config.toml
optimizer = "soap_variant"
beta1 = 0.95
batch_tokens = 16384
Each number is 128 + 24 x the weight over its row's rms, rounded and kept within 0 to 255. Layers, rows and columns count from 0. Numbers have three digits each. The size before them is the row's rms in percent of the matrix's.

# layer 12 MLP up, 256x64, rms 0.0815, rows 59-165, columns 0-63
094:102154131119136123107101107133139191158141113122136107153116140132154124125144146116107123137167135122118166160110072205105112133132134126115130121115137123108154116134132061136087106132100161
105:144127132144162178124158102135099093140116148155162129129177174158154133164083110150142120149115093130126151146110098129155141110148120125118117134169135105183156159116127161147125118133107154
094:176143155137106110117111074149126133084153153116133100160121141108118146121080114132174110097135133143143141146129081161116098107153114150131134113114119146172084089128135135111120102160143099
129:111123161128127113128113132121167154098120111132166137142135097116131156070122131109124155121138169077140095075164133129148094119120091110122119129123168142152126141134054149117156111139119128
102:130137130107068116163097098141134100145115138142155114137112128153156124126144173080110129139129100123143174176126114163150130125153110108136161137109095153149134156161109080097156130161136139
103:107125179129120151141126153122131109119109127105099114118089142130091131073076150122124104124132165143143156152144116131131081104091104143130114164129141129183160139140159107152130161116086106
110:147114160088112160150115114114107156135143123116118103139136139117114105089095166111172133104138138176122127114147118143158115163093154113108146106093120134155121143127143138211112106111162138
081:110150139096118096160130112145133120132103120120095133105156156102114068158111152090141141158128141142105171119125110159136095126134140122103087129160188108182147142142111107168136125114142131
110:105131141129110112100092125094095096119090132108158125141140173129151102068113130113088127107117122122146082166128127143173113142127126119145113137082115170166116160147093139119132114105159130
107:143125125126160136110114120114128104110129101111143144132147137103149136135144116121126144142115186095119139117116126169117111094155185129109051143139139132128103167142141096189125094120168102
087:142147093139057160085138156133090108079150119120114119157116141097119117125061165135118101171127149145138125128167120139122095139082135133117105131129117143149134114137136132112127126115109165
080:128143129142149163158088113114149155104115090149147141118161165106138169108114070134152112145125081142123102137117095127154118101143127153130098146098147126088136117131099106106146113185140100
093:134084100141123122143143101138115101133115104116121118101142081106132110093124088142108137090090126133151145123077095172112153146137101138131167103138132094154105109154157110150096177107149136
110:150090178142112087154147189130136124124101091093126121137088165131150143120084138137133159131162113141090119160124114169148148148126117131110135145156144116145158137153108109102168113116126104
091:135144111107109138121083142152127142126141102091160129152120120133116101159089155131154152155126142109159155139161118125126110107180141186071115137167096144150109142137118158097120130173118133
069:151170143095119101103135111131120136115161115092117103111170096140079096118103190076136145142138139082112129109103141130151143157112105104133153140146141147130162126104089129144146105139107120
092:145155112119169133112140094160170106077120134136125146130135129097146147141154142142088153153163137128130111142152061136125137113135057128139163143100133136136147107127098118093101130124154096
083:167140127100116143105152149142124123145093120116087107139125171136119097135148135115129075138156134147113107134148109123122146133131114114115090146111126154133119120172141107125162105231125150
093:125138145097118114152094154161152177074166092127133135161160129120136125129124165127084138180109115102114130138104110119171154119147118140110173127160146105122154102107125127136156109166120129
113:093111077142112099135091113142107116152096104136107120102105150122127092122074138142092152133125158108132115163110123171131145164103105084089151097149140137151162144156136097147120134120149146
099:129142139151122097132110112108103122136113105122148160129155114142161171146104111143128125125130157105180121131107119164160113118113108148164155139098175150175120154103136132135124047159149130
107:147128138133111111127143123161089152106094093143122113132115113123117129128073112074119131139127147089102135090126085096095138113043106111159104119104089133122114132130126106117113147140110136
091:110140111132111147137103123115146184072113084143122087120100160103176135128126129108127090128136092085108116126107132123173091111102135105132141120106170120113133154124121137142082103148106152
112:099120126124142145168137145127105149100126116147157128139184096129163113129138130127150125120169211142127076100111123119160159147151116150097149150139160135092131099110155111150121109117139131
100:145129125119097114118139127141120137067113090147110142064180138092155141160147145114121127146116177094147119089122120105095199105141114112145120138140110132124125154116114139124126128112093124
097:085125134094156134153088083130161115104111142158141117151141139144123142165116109133126121183102175142125087121113119154135159166124113106109167162121126087166140147157118129101155147118149131
110:119136154146099132116113123118117140115106117086133100123107086096140166106140170154127125129106160145101120175072124149108141143101145158127133111091137115136158182150169146120152163125114091
083:118099114148123125121103129108105101145120092067161130117151112106154140126140116085132150098109155141163081095121130156151119106105091157092137095118104099141122114140093142153152144166163130
098:116126082117134110157136149143119140102135139152132101109133142118118109096142144120126147149153131122092105130133078118156134139124073136171125085197100097139128118133113134165123106169106076
091:090110122126144134173174098131115174082097140129141138113116140123109118112118121135115150084131114129146168095169094172162127082133106140146147139135130184117119118147148118118106110128166149
102:110152150074096135140118146148148134132101117121150126164173131099112126123114136149109134127102124095107128110093109109099141082112134151146138068168103132142141142108078119172134131167147098
115:120102137163151109144100148164121151120133130148100123102184145074148128153135151101172077115139115117183136186150110145129118119139157099142157139116141135155124118128165118108134094135131134
111:124156119165137118138154097139132143091112116137182059127145136164126147130147101120116128102094109106145106108107131109140131132129156111112144137111089158143092166112080148082093145148144136
105:171067118101132113135129076084107119124121140133114120146155110137133133117146166131128135106088169126135170117121098119142133139145105133136110176130137122137139066178119087128168123150113133
080:124137086128141142147079107143129185144094084100115145130125185152156116101097122137155122151131128133098134112160147113113128102141100101139138170162136129145133144122099064122143129134148103
094:127137110136130129069128110137105146108095120106140138117167118191142140129108135163137131144148139176130111129102100140173139131161109108147181099105074166145103127123119143121108163129139155
093:099146105182155145104152123144099171123120144102151150105163134104132143097138148141080117154110124138132116088087126150113083117112134106128080118087166098148114123138133122129145092098152133
090:091145127134108146129102092143103148131147145114119124097137115117168110118130121171110159167115107106150100114079094114121118082148155104132107125136144121139111147117109060082149112078125134
095:117186126090101126121182145131152138124147131136171133098159124085144115126107133119139126151076142098140136127065086125123111099116142099136095127124122170123105157114137116098137123115103154
110:122125133096107142122112136125128140096126100104063114159145128112098102162137133135080136091057128120122135107126103148138112114090088125140132093115091151138126099100151113164160148108142115
095:132114159065112103188160123160122089109096101106109138143167147088144133160132135135127124107147130118114117186136153115134134128129142148113118148126092140125164136108105165122139117183123126
082:106162125137096155166138157159118128116137088143131091124135112117121113148158172149082133106124105136063139122153133095093116145118155094109091136149155088128132086119111132129174128137121145
102:138133137138117150112151137136110079127132069116117090112158087135138104130111102151123164102112194123125080083132117123097103115104129140144112093106141112132140144121087117118134168107155104
107:107132143126081173110143158130168107136147123101147139111153087119099184086124118135147086145153151137117119106117124135143166135098128101143153151169120092147134076131141137118108099118140096
124:142135105142099102139138139129118092146098099161185088121117115109154168122110161127157123116109122087094133139111126135121133171106175116106147106132123157130128211121113122133124118131138162
109:155118105162114122106094108139072115122103097141075116152150079121122112150116127164080110154129125112117111121099096143118157138106144148077133125139126118117121116094141101107096087101149107
111:138145155110151120146118100146089146099179139127126117119150112148139160128132172146170085133103115131158125100139108119104066113138134100196154133125122079131173143139135132148138114131136132
107:161124198077113146149120079123087160122125153103143111090113124100101125101149120138161166099126120134136118154126111119156123143117115125160148090142094130139141154149140167120121157167135123
094:122123145130109132150129161166090141102153112107111119140145101129148131150195112149153118141165171102139125117086093099146172102107156114152110110078163136146129147105120108144147108144135107
097:176152157123106155146117120141095097083108136095133127134151089119097140111122149140086117160147081127147153159115090111124133146110126171133136121156095147138137143110147105076143111124146085
087:101104105143123139125123131109158090114139109094125089081106131120111147089109191129126119138135148093113114104154137108106113125136120125123172147116161177137150126109133123092103095160125069
102:088083099099120108098138119147133135084086135112129111126109126147134126162152131134107147146078154158132150154156112119148161122134157098107126139083122119106126148133068109144173139153161120
087:103119101125098119131089120143114113085137141137107076114128137104130141113119137114114107109112159131101101177139125127171106157078110142147148156095155113111101142057109138126120084135125103
098:133106135117102159153108116104112143115131144141123102157128110094123099146122170133125142123145101109142131153138083078142137165108069128098141162113122170129122088131124144084083079114122141
115:166105105136113092146099095099130120107141119088128090106128144117149066120150126135131153125168124078118107097153097077132105111130120129126163144160132151096131106138124134105112122143110180
104:102089163119168111145138124112137148176104128147126085120152155128141126143139174168186120125115163126128081106123116135115131141093075130105157100122110146116138103150112118094124092127140148
100:121139108147084115134134121148167172134076117141114099127158130141145114123159174146134163124148115167119093107168101108123150169084118138156142132151140106100133098110143174103113103129143146
111:121102135142157112152130115159115142123094125108115136104146110087138126118153169145080106152144130081122094121117116136102132143170128073125115102161174105156101134106110137138118076168135102
099:170141139092097171094119146125136157138115113137076124098152097135154134116080125142175068135102138130111146110131117128091128124135113136135064146114127141109135100149117126106134113171136107
097:097125126123132176128119113131146124116129088129160086092118179155143099131132118102155093092095124117172169145140151134085123118128129147154150088112133147113128151133102124098170087127114156
103:128100139076139116134071136171154152123106098121174122155159132101131093097119141099119128124142100125103121165159102142112107119138145150161111123153132120119141138130122090139161116115148198
102:169107159119122123133139108103151125124100094149098125151119120150098142113113129157119148189150206174138116151168145110115111146165124130121131166096141129151139116160166147132123132114151132
086:138121118113107158114121093167122120126126125092131147112178127107157122085126102102112082127163111105095142159134106166178160133097161098131101128095143136106118151168126091117107136156142121
122:118123181117170174161148083164129111142123150110132117158152139135163159107114120164148179145151123157131079133121122142128114125108132105116137092128149091120140140148130118103143115149184110
111:114117112144108124168159117114150119141081116069145117128136143086155139141150100103157159144109113121111103171125122114105140143140133080094140097124130143172085116105095135102113113091158117
108:127132099092099164099145167084068144136126151105146076140163105114147142125123130115145143139132122121114094115137120120122097138133098100148136123102143141168188100141163134086111138130107150
092:083104166132109130127103140119109146085149137153120148091124132119149180150189142137113147132143123077142116119108118128182109126108137139144120134123076152137171152108132128082121101137148136
101:137174097090089097136114127203078114091100125153174111108143109103109139154125123101137104139092121105122120148154129141116147109112138100094132121098133115136153151119117150155116153144138149
084:131086153161134129142085145179150154166147134084165117133159145166138132093151094131125128186107142127154157116113149132126131105154109156131139156169139136152095132143138128147144096107122155
101:114135116135132166166160102103138141110120117163130114174119118100132152080121095129181136066131105134144111129122108146158145143132140076131121142140103153157126127147117141159135083130168093
087:137156092115124147123101151102063140159112115120117110173161149122182111109093139099090090134144123138139123116108083110145131132092125072140108139094128150118139166137133135120109126101120111
100:130137145075103136164165071155103134158158090109105124124103133160140142120116154138110157125091144140117138106140120154152120121126120108110123119152136151073169144158172111115120082114121147
117:126144089131112117102086071141107120117107110064134128130129156112133112078099104124145107132117147138112109147145115138131155143084171134113090081122115129122132130145092101114163135169098125
117:139116139140118161135089111166162096096117106122137142136141123089123118102157126109072123137153127071113120154143122128137138149097152155116090124146100128140147163122058145128102097156138107
104:131095140122143131153136112121110135134114096112119107116155083106094173145153109116140138084113171112114113104095136130095154135099097102096129116176107102128117170152144134138068112128119089
120:070109136124146138148108124181118132152110149107127127131100133106172119165173134099131141107143146110105126129105103133106129151109134087145130098122075112152163093150151127134165124175155146
089:189121123135104135129143107160121116095090169143154103124133163136155140085072112145130097162112122135117105121118121151127083096162122096101094118140112136102104134114124108107164114130120168
093:117148177149135158109162128153173112094102139133161093143147144171148145100132134151119121151136118149147106150136149167082185135132118160125170133116128123150163098143158150111112116126110102
097:129141157102145142169132124127145125139121105130123093153163175132110156103121163141120156122118153113128156171125135121159119121095101121161164163143180090079132144130122108159131129092160089
112:157110148100125148135153135153124118108086124094095101145110111102085114141103156141085101184117099126110155177096103125163139132133128116167124141135102143105117130162129140142076112109147135
109:164149098141117137102137116145118142165142165122098101080126124158123130096077131146120156125134168158102127151128084093120091152128164141113125175145159123124129121153099139141120083134116088
086:108146122138175127162159130107118141132153113109178127091099126134113156120164182162127082150116165130142170114128093090164120135128116144160110112139147165122142118144127137137142123183142130
102:160112117131075170134150091170094114143116118152104082151121152106134166145152153077159104128135135134153167112116110090139130119133099125134136108166146117138157152137143165117137127168140105
101:158093132114096104123151121118123117097149110120078087079152121122157103100098125145149109101147130107139143122192108145115137151135147142168093120089131145118136145124106146096079128139119097
118:106141141169104168111104122148096104084117138112174124113140125091147093125119132129117084122087117157138108166112135117137116106125144126119149119134103167129106184092146162104089127158160122
077:136136169116146109130145105130149100139136146098149088128127143135147165113185143161144126162162140117109132108113141143108137141147161169195106111135137113147185136162122150146149131114152094
101:174112155092125159104119083122109124127109109141109080165156077120115141115176150154162094120136130106118135104166125154140161114073121124148119127150158092156124116127114111118106137143145133
089:151109148132107139128116129148120158142136123140181152115124099096174133104118163110145136134125154102114131136131097116121112161139151106147080131096083118153129065151108181145132131178109142
119:123151135182143151106157138129139121124113131102112102127108133186102111093114141136114151101127143128106150133104136075113097112157146164146088160100131100132136117169153099101109175154107147
109:110114151117160141182156109153130143150132113128147113128148160122143134151148101146147084123136114056177126128150128107129093149141137138156163104139139135161145120137124183146166104169130140
110:117155059116098161121131149151169158111108101096143112132126125118089142165133120118129103142102119107163123131130102163093120209124098144129151129123145156152153130133116122121140110102148144
090:165151127128131177146131094134127114117122121146116071100112176138130140099119117160114113147133137122076116083133140118110085091097167091134111133138171155139131120133117103111100124136177112
108:133080094096134072097114122134142135131096122152121097121152131132131136116141121084136145125110160168118089131106127132115100119157110124175121151146118154148189152162123173121142108156156108
083:141118139135147128159149087118118087111157175105132103146147169096151135089126190147128156121146128129136106112140163149136154166118076110138153129102122080117159164133111123098114126145130125
104:133122147114131121154096150142094134138165059110131122147136141104154160151132096126099133104091109175130128116129131094137112098129110078104142115106101150183098132150116129094099094110140126
094:149112087152141154126104115083180131122122131095122102120129139164102087068150122131126113116142103125174122126134112110134097120126122142078098106122113114120106137097144085114080094127106117
128:163131154133116165116131136147165116119145138136151115115147109133174159134087136110186146169120099121115155157100119118116160128104113112080140100124141142147191121154133129105075115139145139
100:109109112133116120142094071133120173159154061102157134091137131120153121117099132152111127101112127111123126086105128144124125098194092123145132137152106140145144125119141113097148127134129076
107:114124137089114147177128134132122133121173132137201130089124112121125136103119156130105170146125105167112128135138137112136125195131060123140130119128145149121140122172140119097120120156142160
111:141134151129132135157165131159095116106146118177117080123104105111164131065107100130103127087132112124121106120097121164157142112105106086155117096124120113144080102138088141110132135149145124
122:151098131134121183142119151113063123148120100129140117143142142099116145121138093142119142119112131145119070175117120119117140127129112102110150131107107129178176146158183113122140109127114079
103:125123122138127123137131104148103112098129121161147122083170155114175163164144127082084130144071131127130095139137118118157110179170121114132146118170114101151112171131149156122128116142105122
095:104101149125106108154133110182138088131160097084131117084123139116162100136133134133119130129115104162125145104136113116144166145067127077148112117100124117115180139121097126125131121156127171
110:136152085079090133116123150132113084122116092127152130138140107135163140103142127063119100145113097112124118138155076106164118151129129105129166110103129128145118095116111122107168113092112161
117:111156160097146136153114158119132121125076137127088125108134107065165097126151159162097113095151111127097119141146103122133103133148129105150123139141123144135133109140106086160171085161152133
090:081139108169123133112130133148140152085142094140122160153172147152130120092128165121158124136114134113121172121080141105098115151156131128170130120091084111134088110146107131112151124096097153
104:132124122086160119146111117134070112144111092135138111097149130125170110138131129118132141111119128094082111067115130144136158113130123121115095109082098140098151162089127094139152107163157154
# layer 12 MLP down (transposed), 256x64, rms 0.0811, rows 59-165, columns 0-63
096:158115142100133105136128142184118117161102116145098115094166142097126172106133157135130127104160099158129083101123119145125103086118117148122125099186153122125144151148098164115118135152167140
108:109150114148110082128107130163133137163149154164093140120093110093131148139123105103108109130115095108114150086160165106121132141154132121145189068114131130141157152128130111113119178137112116
091:095108125112144093128121135150144123083101164140131116138109151159143150172149099162092093167080117129152103118134140092141141161125100117131118119116086119094084140128106164152124091142133146
113:118109106170092093125164149112108170137136137110108140154110083147133126109080104170111128119141136181088157150130144113155148133109100103094125140111134165128120141118170106123099155116116153
099:133134109127108112139101126124122095127090092179144099102154099122116122104169159119127126134099135122073147141152165103117083090127143160132094130153132146110178146131141121128165146147103167
097:097160099159133080130081122145141135089146137150146121104137129117121150138132145174102162111128151095117109084157138097121129123132099109138187108102144141130127090126113158134155095155169120
104:089163116077146114152108129114103162122138082130127135135134150086124140138156118136137146077150106170167094148138110178158103112103124103130144121109107158137159120114158103102127141145096113
089:124074126134113108142113133142112162095141136104112098123130121123105158124138157141139130115143184185152112114118135110157122100108116176105124173095140142154186123158114112091130093142110124
105:109111125103171166051109117105133099131130143123097143126101142143140142140117191096136152129123141146135168086110137122112128120151112155118097120124141125155136151113134123109164081150126083
114:127122130116123090136117115174118077130084108094085137115146096124144121118107114154112141129124121127141069083103144114147156127099154152108086101142160103131141127088142102092115085126120115
091:111144112153135120116126091115126119098133109111149113116103142166134144100131132134088170110111154121102139148193104146159154179129169125114119126120068128112091118101148139169114115089119144
095:106151126156123164113171136097136149099195117114130117137070126181162113157132152101121134140161145095135158156131115123106141162108151129090104129122105123113133107086151111128130145102108144
090:144135121127174140103156117102113149082147127116127100154078135187146107149139150114129116151151143058140123144140124142112115150109100100093120155078111143100123144101103125124147105145155133
097:106122144111137146124132120143148156140166164151107183126146121125115104136141137139138074133125089103134109119121171124148140184164137119156102099111124141103063169122143131135123158123123173
099:098159124125191113099142124081134104084159142119106144163112153168146116139178116129108112095121146130124130122141136133137137168082107125120137121090097157094120109132164111161137144121103105
076:111139080132173114119118151131109067104135132175128148136113127129155120122127126100103153125160144148124123130149163147091168149112166080118095103140121128128136103111141132112136187119177120
096:101110138127111105118139117135158114179168145124110174125151114099095158152077118146138071110109102130134096132143137130131095121154148061139163158155091127142104141111131142125145141138118119
087:117147124168163155111130126102154147153156133128160115110051180133151109143136089137141135122110148123128143158166114131131121160123148104119096122107086170140153125112114125154162166101139126
116:103109164163154108111138136069119135097137128145133110120122158137151101092103156102112133117136132114114160124153131119099050085177143150106123133113137135129119135171097123144143105105125096
111:141129152163101105133167112118088140114142122134105155125131144151103085085135139083128183120099150111114153133111162152132133141167140167146124151096159118119143101139120124118141124078089087
103:118125114139104098145124112151140123107070160195108129153133140129134131146103118121118156137076095133182165078118124121098126160126089169136146140153100126124124115119132169126126148110142110
097:100060129117136096137142124136121119146111163104133096109154158139098103152169143148149106139138119120129124117089112145118132131199136155141090156144170098147141138142170136133114141101148156
091:136148183110152110098076146144125151082162092152102136135082153137105088103113118144123116141169124139146119127137108146146161098183113120097132146132127112146085127115147136130142135091137143
101:122160101091144125112130171138107091112082158113135151116103111108098167124097126095116148106107119138136168086099120125088101119113082136160152108133132128173139148100120125147113151136146085
099:157140131111107114101092129101188148119139154082137084124143163125108118149110162168120176095089090129155116139126114123124096120119120113094141137099147101104160144148146114157106144113154122
094:186083108114068100157109104108159135137120144140134169128147136161093120099169127143098161161119092177132127135143139132150151091118127145174122137143117134110113131123135151129125141097108137
108:162118192138121159134137140159137138138129141127139152134153112118117170106120093082151144108171106138113111150138111079097111137115143090123152125142147170120143121160155144086130131114117070
090:109150131133129103124108144148098179084179111118128113128125131130143144170126126102157121166175128150090139153168106137097108138117124097094101115129141125108111107155187132133124152081105129
102:133126097130151157129105164135134136150123173136132154126139113171093105101147116150112125152135131161147122165108140079135170105108130110082141110103140146150113165111170177148122090165134120
099:135077117126136128146144152135167081148125101134125119147124093150102118119146138137135115096161118117142142128121205108097107156087151133150161128153147113120140165158130164151158157150109095
100:090128117141121075140135096102101125119142144102140121163166138103090103129082136120150094124155112110102111065118150120134150139084125177155133117152098109106156146117139152101134128141130159
118:107128117115094161113151150134108115156108117127154112174127091106166151182162130179141153147133118149083089127124125137115105107157125146146100117146163116137128081130118155142113164134135088
104:118149138119144136121079107143154166096118120159142117091161149162127116112112127115116125099117155130149134116124114114167127123141092126176098146104155107174107111133083148111110111185111175
105:107137125133101135150098161179081129120119084113072134171149132161138143119098120105134116121149116168122119151126123133192107105135118137112109126130129128138113155111175182096118142151123122
087:138174142120149147093134151106149141106124096152123089124165105130152133149137116098101094147125159125126118151139098166129152163102171146097121116112105179088112072151132140124132126095105144
091:087158098115121118136139102160138140147151123158099154122144135105136116086132117093180114109172115071111074112101152106131150113136119103130126143178152141131126155144093143150100123131151114
099:147147160185154170109117140099109132092134110105091067137143132179129130148168124127167092111113147137148144155115157123116167165147114136120118156128126151098148132118135154129128137153114160
093:098129131147100151143132128072141136093170115124108112127089155169124096114106142112134091106130151141188112141141076135078114141135122079119151136101112105104130136157107124145143133149141152
091:132130135119126154153091129124151135135158121137162113128155148127133138109155114142138099136101168155137167137119133103129115121125065157153113146095171096169106178178126155145173124158113114
089:145167155101078153150119143142116129124104104122120153132166127080109138119133131120098132138119139137097132076089124160177156089106121177134094099156136122130112141139139090128103100146115096
095:108089118130148106108103124135168163152136159154123118126124142143119116140123179166143109144126157173150163120151084110106111126096107171136155118098137128184150145127119126161136159082113144
087:092113117158176124138140104098139055108139138128134150147122151149127125132100116124143132125158101133182147111120179147124130132131126182126159096112115130171114128124142150146134127084169098
104:157156104148159164145172143150128138115144120113124125121156130119167168091141143137160106125132158179129106137113118151154103136134117149096133149130152128104082126077172152123149096088148152
102:097137136120127155127130143124113179136101126069105134098146140104124108111110129100126128109122122178171093164116135123150079175099121114106126121138154084141136117085118136136165106164152110
113:082097164168134114100114126142140119178119115114131146138131114136152111116129123154149102154132139185069128099173133112121112129114161172106162123128106121129158166085128103138143131157129148
098:147136180101118146169158069095159120141107129153123132131166120125107104089139170150113151100119163135129094151153162110139111106143132151122157149142140156150119131151104111131173093123115153
112:117105134122158078106168117163094128187124138120117156143122122142143069149139116150141118151125180145152148116148106147129161164143146188119110137107146114132150155115127132148102120145091134
095:115147174125145104098169122131117101134103140143145107183113195132124111138091102113116148114136137135101131115151151088127132076154159149139118123142101121143152088107088104123126111121168119
100:132109100152081124140106145130137123143174098123118105147120136150153159131129182133132136137149171123083133099080131102107137091115159119143118079157099093108092121134158124145120100155154128
116:145122140165092098133097149126128110092157131141132110086131093150107135109145138125116172131143115131123121112151103112133152172102113170139139145118188186152151126159166115083107119143124143
091:135136149143144181125147102130139162120116153140128089157148141142128139121163129159157140148141162086132093150127098136124130111147109089136098124138089099107160097154137104130142087155115195
099:150116112113117094143152121158157132160113117202102160132089119092117126159130104127130129098119097147115091093097150111105136101127098103122173101137164139112139111144117116115169098115120106
098:139093141130146152093105146114134115118102110064153126116086128150117088127146100133099135118091123134105141134127125107087153087128134134117077077127081134131103121167142149104155159110125143
102:135141123109166152147123118158149112136153103071114108104127172155118117121140103141111117132071183124123085105115132137106104084149118154147101129159138087118144100111168170126132124147134128
111:112150120155124158150151122185117155150123130120160120132165124148099137107127118151145157175073110149106134142104122148132122141135133126134116140073117105163079127169130106124152104187138111
104:124154093131103152171154098138115092077153117120133159139111117139161102106132099146087116117145117181128187140114127166104116111161145131139134088117151118129091165128139103160116108127135131
097:148117115168141126126112147153085092131128148146165171138140131128117190126110070094132155108100111149126093126080124162107134110117169131124131147103112114152128160129124103152151165128115102
106:131131143142165158124143086129147116118143139116084134101157159111099088099169138136126146126131132102134151133129119082122118121158141164136127154138088136088112162112113162181090144096163155
098:109124083161144124115104168094155131113147130071151106117123104146123089171150141133111107137117128093152123167148116148131128191124150090110111143115110142128128108073131107152144108141132157
086:129108124100135115148148146156096095152082100166136117145123125118125156132116134168141161071162112127107090129073064129134127128119143121150162162161137156131139116129125135089126147116149110
098:142114142129101101140147091154103171148066118135095083110136118126127164145157141139155134112147117128094158113127166086139131091107143124142137129097131125105089126156140102128176099171122127
097:092127122114139080122139114149117154169096145171135173127134120052125157138134112086160106112125104119134106107113126131131144122126159127159134085118138150090104169098120108121107160130148142
095:155128152136126135149112158096141126130119141119157123124100132167145142131151094141110149121115145154092152120123111178123106128145159082142122090107067138116047128108105126159132139089130130
121:108090095130103070134145135106091116120142123138094113129125113131097110120157149159104147150105128128131152136139104111075166120109126132128136161102100124133116167121090147182141169167152153
110:144126104110120122144105154184160145128106100087100099153137135170094114136145155158137121100135132122143131118154181115129096110153117144114142115108175126086153119111122166164150139162092111
114:108178158153101174163122118152122112146119115141144120121167114141109097147110138153095132176157151094124172086169111132109156124102123169167142136128146104116146101128111118128139115144161149
096:160162088139172102086111106114133138116123117135145127174104106102104095105086109122162112141089102151121114144131112142103118143118116089098123139118138160098092114120165114170108155106101108
103:155114143123173105130118162149096095119141134119128141176131112116129161174124114086149071133133140156152104126091148151150094113137128119142158104126173155128134181150154118143139119141163108
089:131174139131157156110121122120115185130158136170107158123115113115151127139083147111081114090116145112135089133151143148129157145121132087174075102140110152129117093091141122133122160129111133
110:132130123120151152167150078134154150147076150112140113128111120144128130165133107111149135079145122141132081106113130130129133202161149131148125144128126114135143115142088145119132126196148093
087:160142164117145172117122156124119157080176168114136123106098171140128111134137136148124112157111096134117122149164084127107116160137144114141161114147141133126106074124143144153110105169115085
095:125146146146127115102170103113094083109134140137173114134124122092123141149117096113149138133146125141134162114100167158146120144119100132156121053149159094107100161137118166095109122097144144
114:095145095114145082112104135140131115129157173127155128134103137130113150148147155167136099145123169091127152108123104143113116153156126084129122138181129159155089092181110112150143140123103148
113:115131104122141157167091152118114115101191153136110181145085158132151087117155121101154141099112131116128126091155146127115098145125158110138108189137104104099140129137129163124133122105145120
100:094107141127148102119133117143172144140118156100109144109115112156149107087127181140135106157155130105120176128161108114150125150142143146106108144091176108132126089148124089126174132149086147
107:129137155138132141105116122111083095093127116110190106158134141119116072104137085144125155107084114124097149158156149129147138162099126138153107109149137106122135153168142122127086147105118164
091:155149140107135154098149124112147113126138148152157131115113154162118132160132129092102117128137191142153129161121101167091136128109091089136137112150088120143127055099167114110118132136102119
087:163140127126109091115119136120081122131104120203132161110138082108147156151126108132115114074088106166142094122104137117157146104118119131118161115140121093147156125143130110145143140156112088
095:122184113113137183069130125119105119106172126140156149154131121136151103171154123148127133145109110095111129135168138121095173159135132091094113132131089141155146116126127138152112125155091122
122:127133103138144132101125147115103106134147106136102114087113106135118171155074133163107126173145115172133114143095121157110168111109144154116177135137086123107126146134161159096140090099147109
103:093121162097172096154122125087163120098098142111138135131131132142169130159158125155128117158133102107133167152149141173138166132133057162128086134119107132157112112142144112150131119128116125
089:164156089134118146148091120141132109180082149174138119127096129108153188118110097106146117123127126126144103120100159171109152110129123134130139096155138144117097143104098118139152134103166096
111:137085104144094104135150136182111156168130148110110121086115126113107140091119148107125140118087117140120108100133096111164103106149153154175116117112146130134140137130130126084113133184085104
101:094123155160151145055120148117133137134154123123151136162096132153096136158156133128107052120146134129119142173113105138107126130141107102087133119134128133106091117123150106165119090110111146
113:132160139154148093105108111166192162126133162119111119098140144158147103134138124156114099126147126110143108112143125102144128107108149150133154120137153119115183125091133143074085142152122175
086:160133129113115110097095136117118145145112154145096167133074097126163135146126073089130126059110105121123118104150133130114102111122140160118130108153143156119078109105107120143100167148116116
104:097139112128090117170127130167129184176143102093140142096119145132136106116110129081118142136084141133135117108123130100170085153151136102096119127150131092138144095134138107132159090139114162
094:164101127157142160129119094106142119118101124090117120134141146115156116158131107102124138103127104111140112099107210096110135120163158158123125103148114101099105098111170095118088100119122123
090:116141146104091109165135118134091127143141124142112145091169123103156139155155137142129112165153142115134138168124082169157131139136099082145162090138136168138116162143127150150144083122169127
099:149113149109137137140147144154118072127130170158100207168140154117133163137141139138191125125150116140103123110151127130146103106108124149147108130156163128102145144116113134127132171092150131
101:084154120123109131133119139171078175092087135111124129126128137071101117166112127130112094139132111123139176128126105176130135114129114137126190127130125134150135096144126149134120149085164148
094:114113150166161103080152133088147154167143120123119114129154129163155073150143150114124127092122140148134170176139125139138149148139126116086100154108097129116082107152108132111139114097103141
106:087105149116119124156116119139149121144152164110135124109169146143120148146124132136116134080197096129131091121146144127131130094160128188109127110138153102139126116125170148101144191133156138
083:144125151142134128090147156125138131150138106149176153174075086158144109172155094152119091163147139092115134116119126127132138169101185114142099132118113154110144127115102128144123154112104130
101:108156111136124135162101131105128143120133166145114146134086182132115124149176165139093123120178131117114151099138141085109111135139121112137110112139145133157183133081145135133108152128076094
100:134127157128125136135148138159094138171080127129138120145156145110163159143092150122157143131132144148136113133141077155173122157117130112136140169143121143170171163154120123124192120143166121
133:113091145071148115178141141119129097108100170101163133089109106187142115156120101124156163130143092161137137125117138134132116105093126144149142120122110095135122118117127180103158115118116137
095:112171132101115160072113147107134145083142135131159133185087096142120118150155105141131114150109130141097120167143152115090136177079126111097104107104119106117098114111117139135118149131119129
090:146129105124102128135168131143125106193092138118134144146127081120130134109108089136092131132097103118095103120133160102102140137110150150131131115143149127116067145112086102070091153115134136
106:106136150094185115115115093133154162129128153080112121134134123113147139110063131125142143117151134192120164127120134146148117091141118092114100162109130130152107097162134122119116167104130156
115:107112135125105138134117157121114149056134121111117154133155134117070093126100094144121094167096122151120150122093170121122177146112137122110126115124172123147152135149125132143086120093131091
102:118152157126116117129126168142159160089124153102159147090131128110129108165118130095135129107126177149136144118092116111152105146149137191121139114138135115107071141108121138092154125116067125
104:119110151102134105126130129069130173154108136190130089098102151150105148171098127137121141122113160122139096102151183126142121164146098130104119118098082130119143104146129114105149133136136111
108:129165107142102087116138138150122103117112116131091143077127139118090104122146150141147129143136156114100169157091150119131137112155144083135154077133182144112089100143146132106102123128167107
117:079113169119129137104141156143169132098121150121120130107128124132179085143103142164155109147186140160120117131120126114135147115124138162115100132165150091126153107124085137121137166109078147
090:128117151120119122118128126160121101161107159153102139118181121085145168112102146119170093128143118130193111142110123107138153128131122115160152059134118123148131165133115110093120123138120080
103:165114107119138090142084136110152124111152175124098149157106134125124119121106127161099118137086103138136129151156113089143133091091104131126172115138075125095099093123123143147144095100155155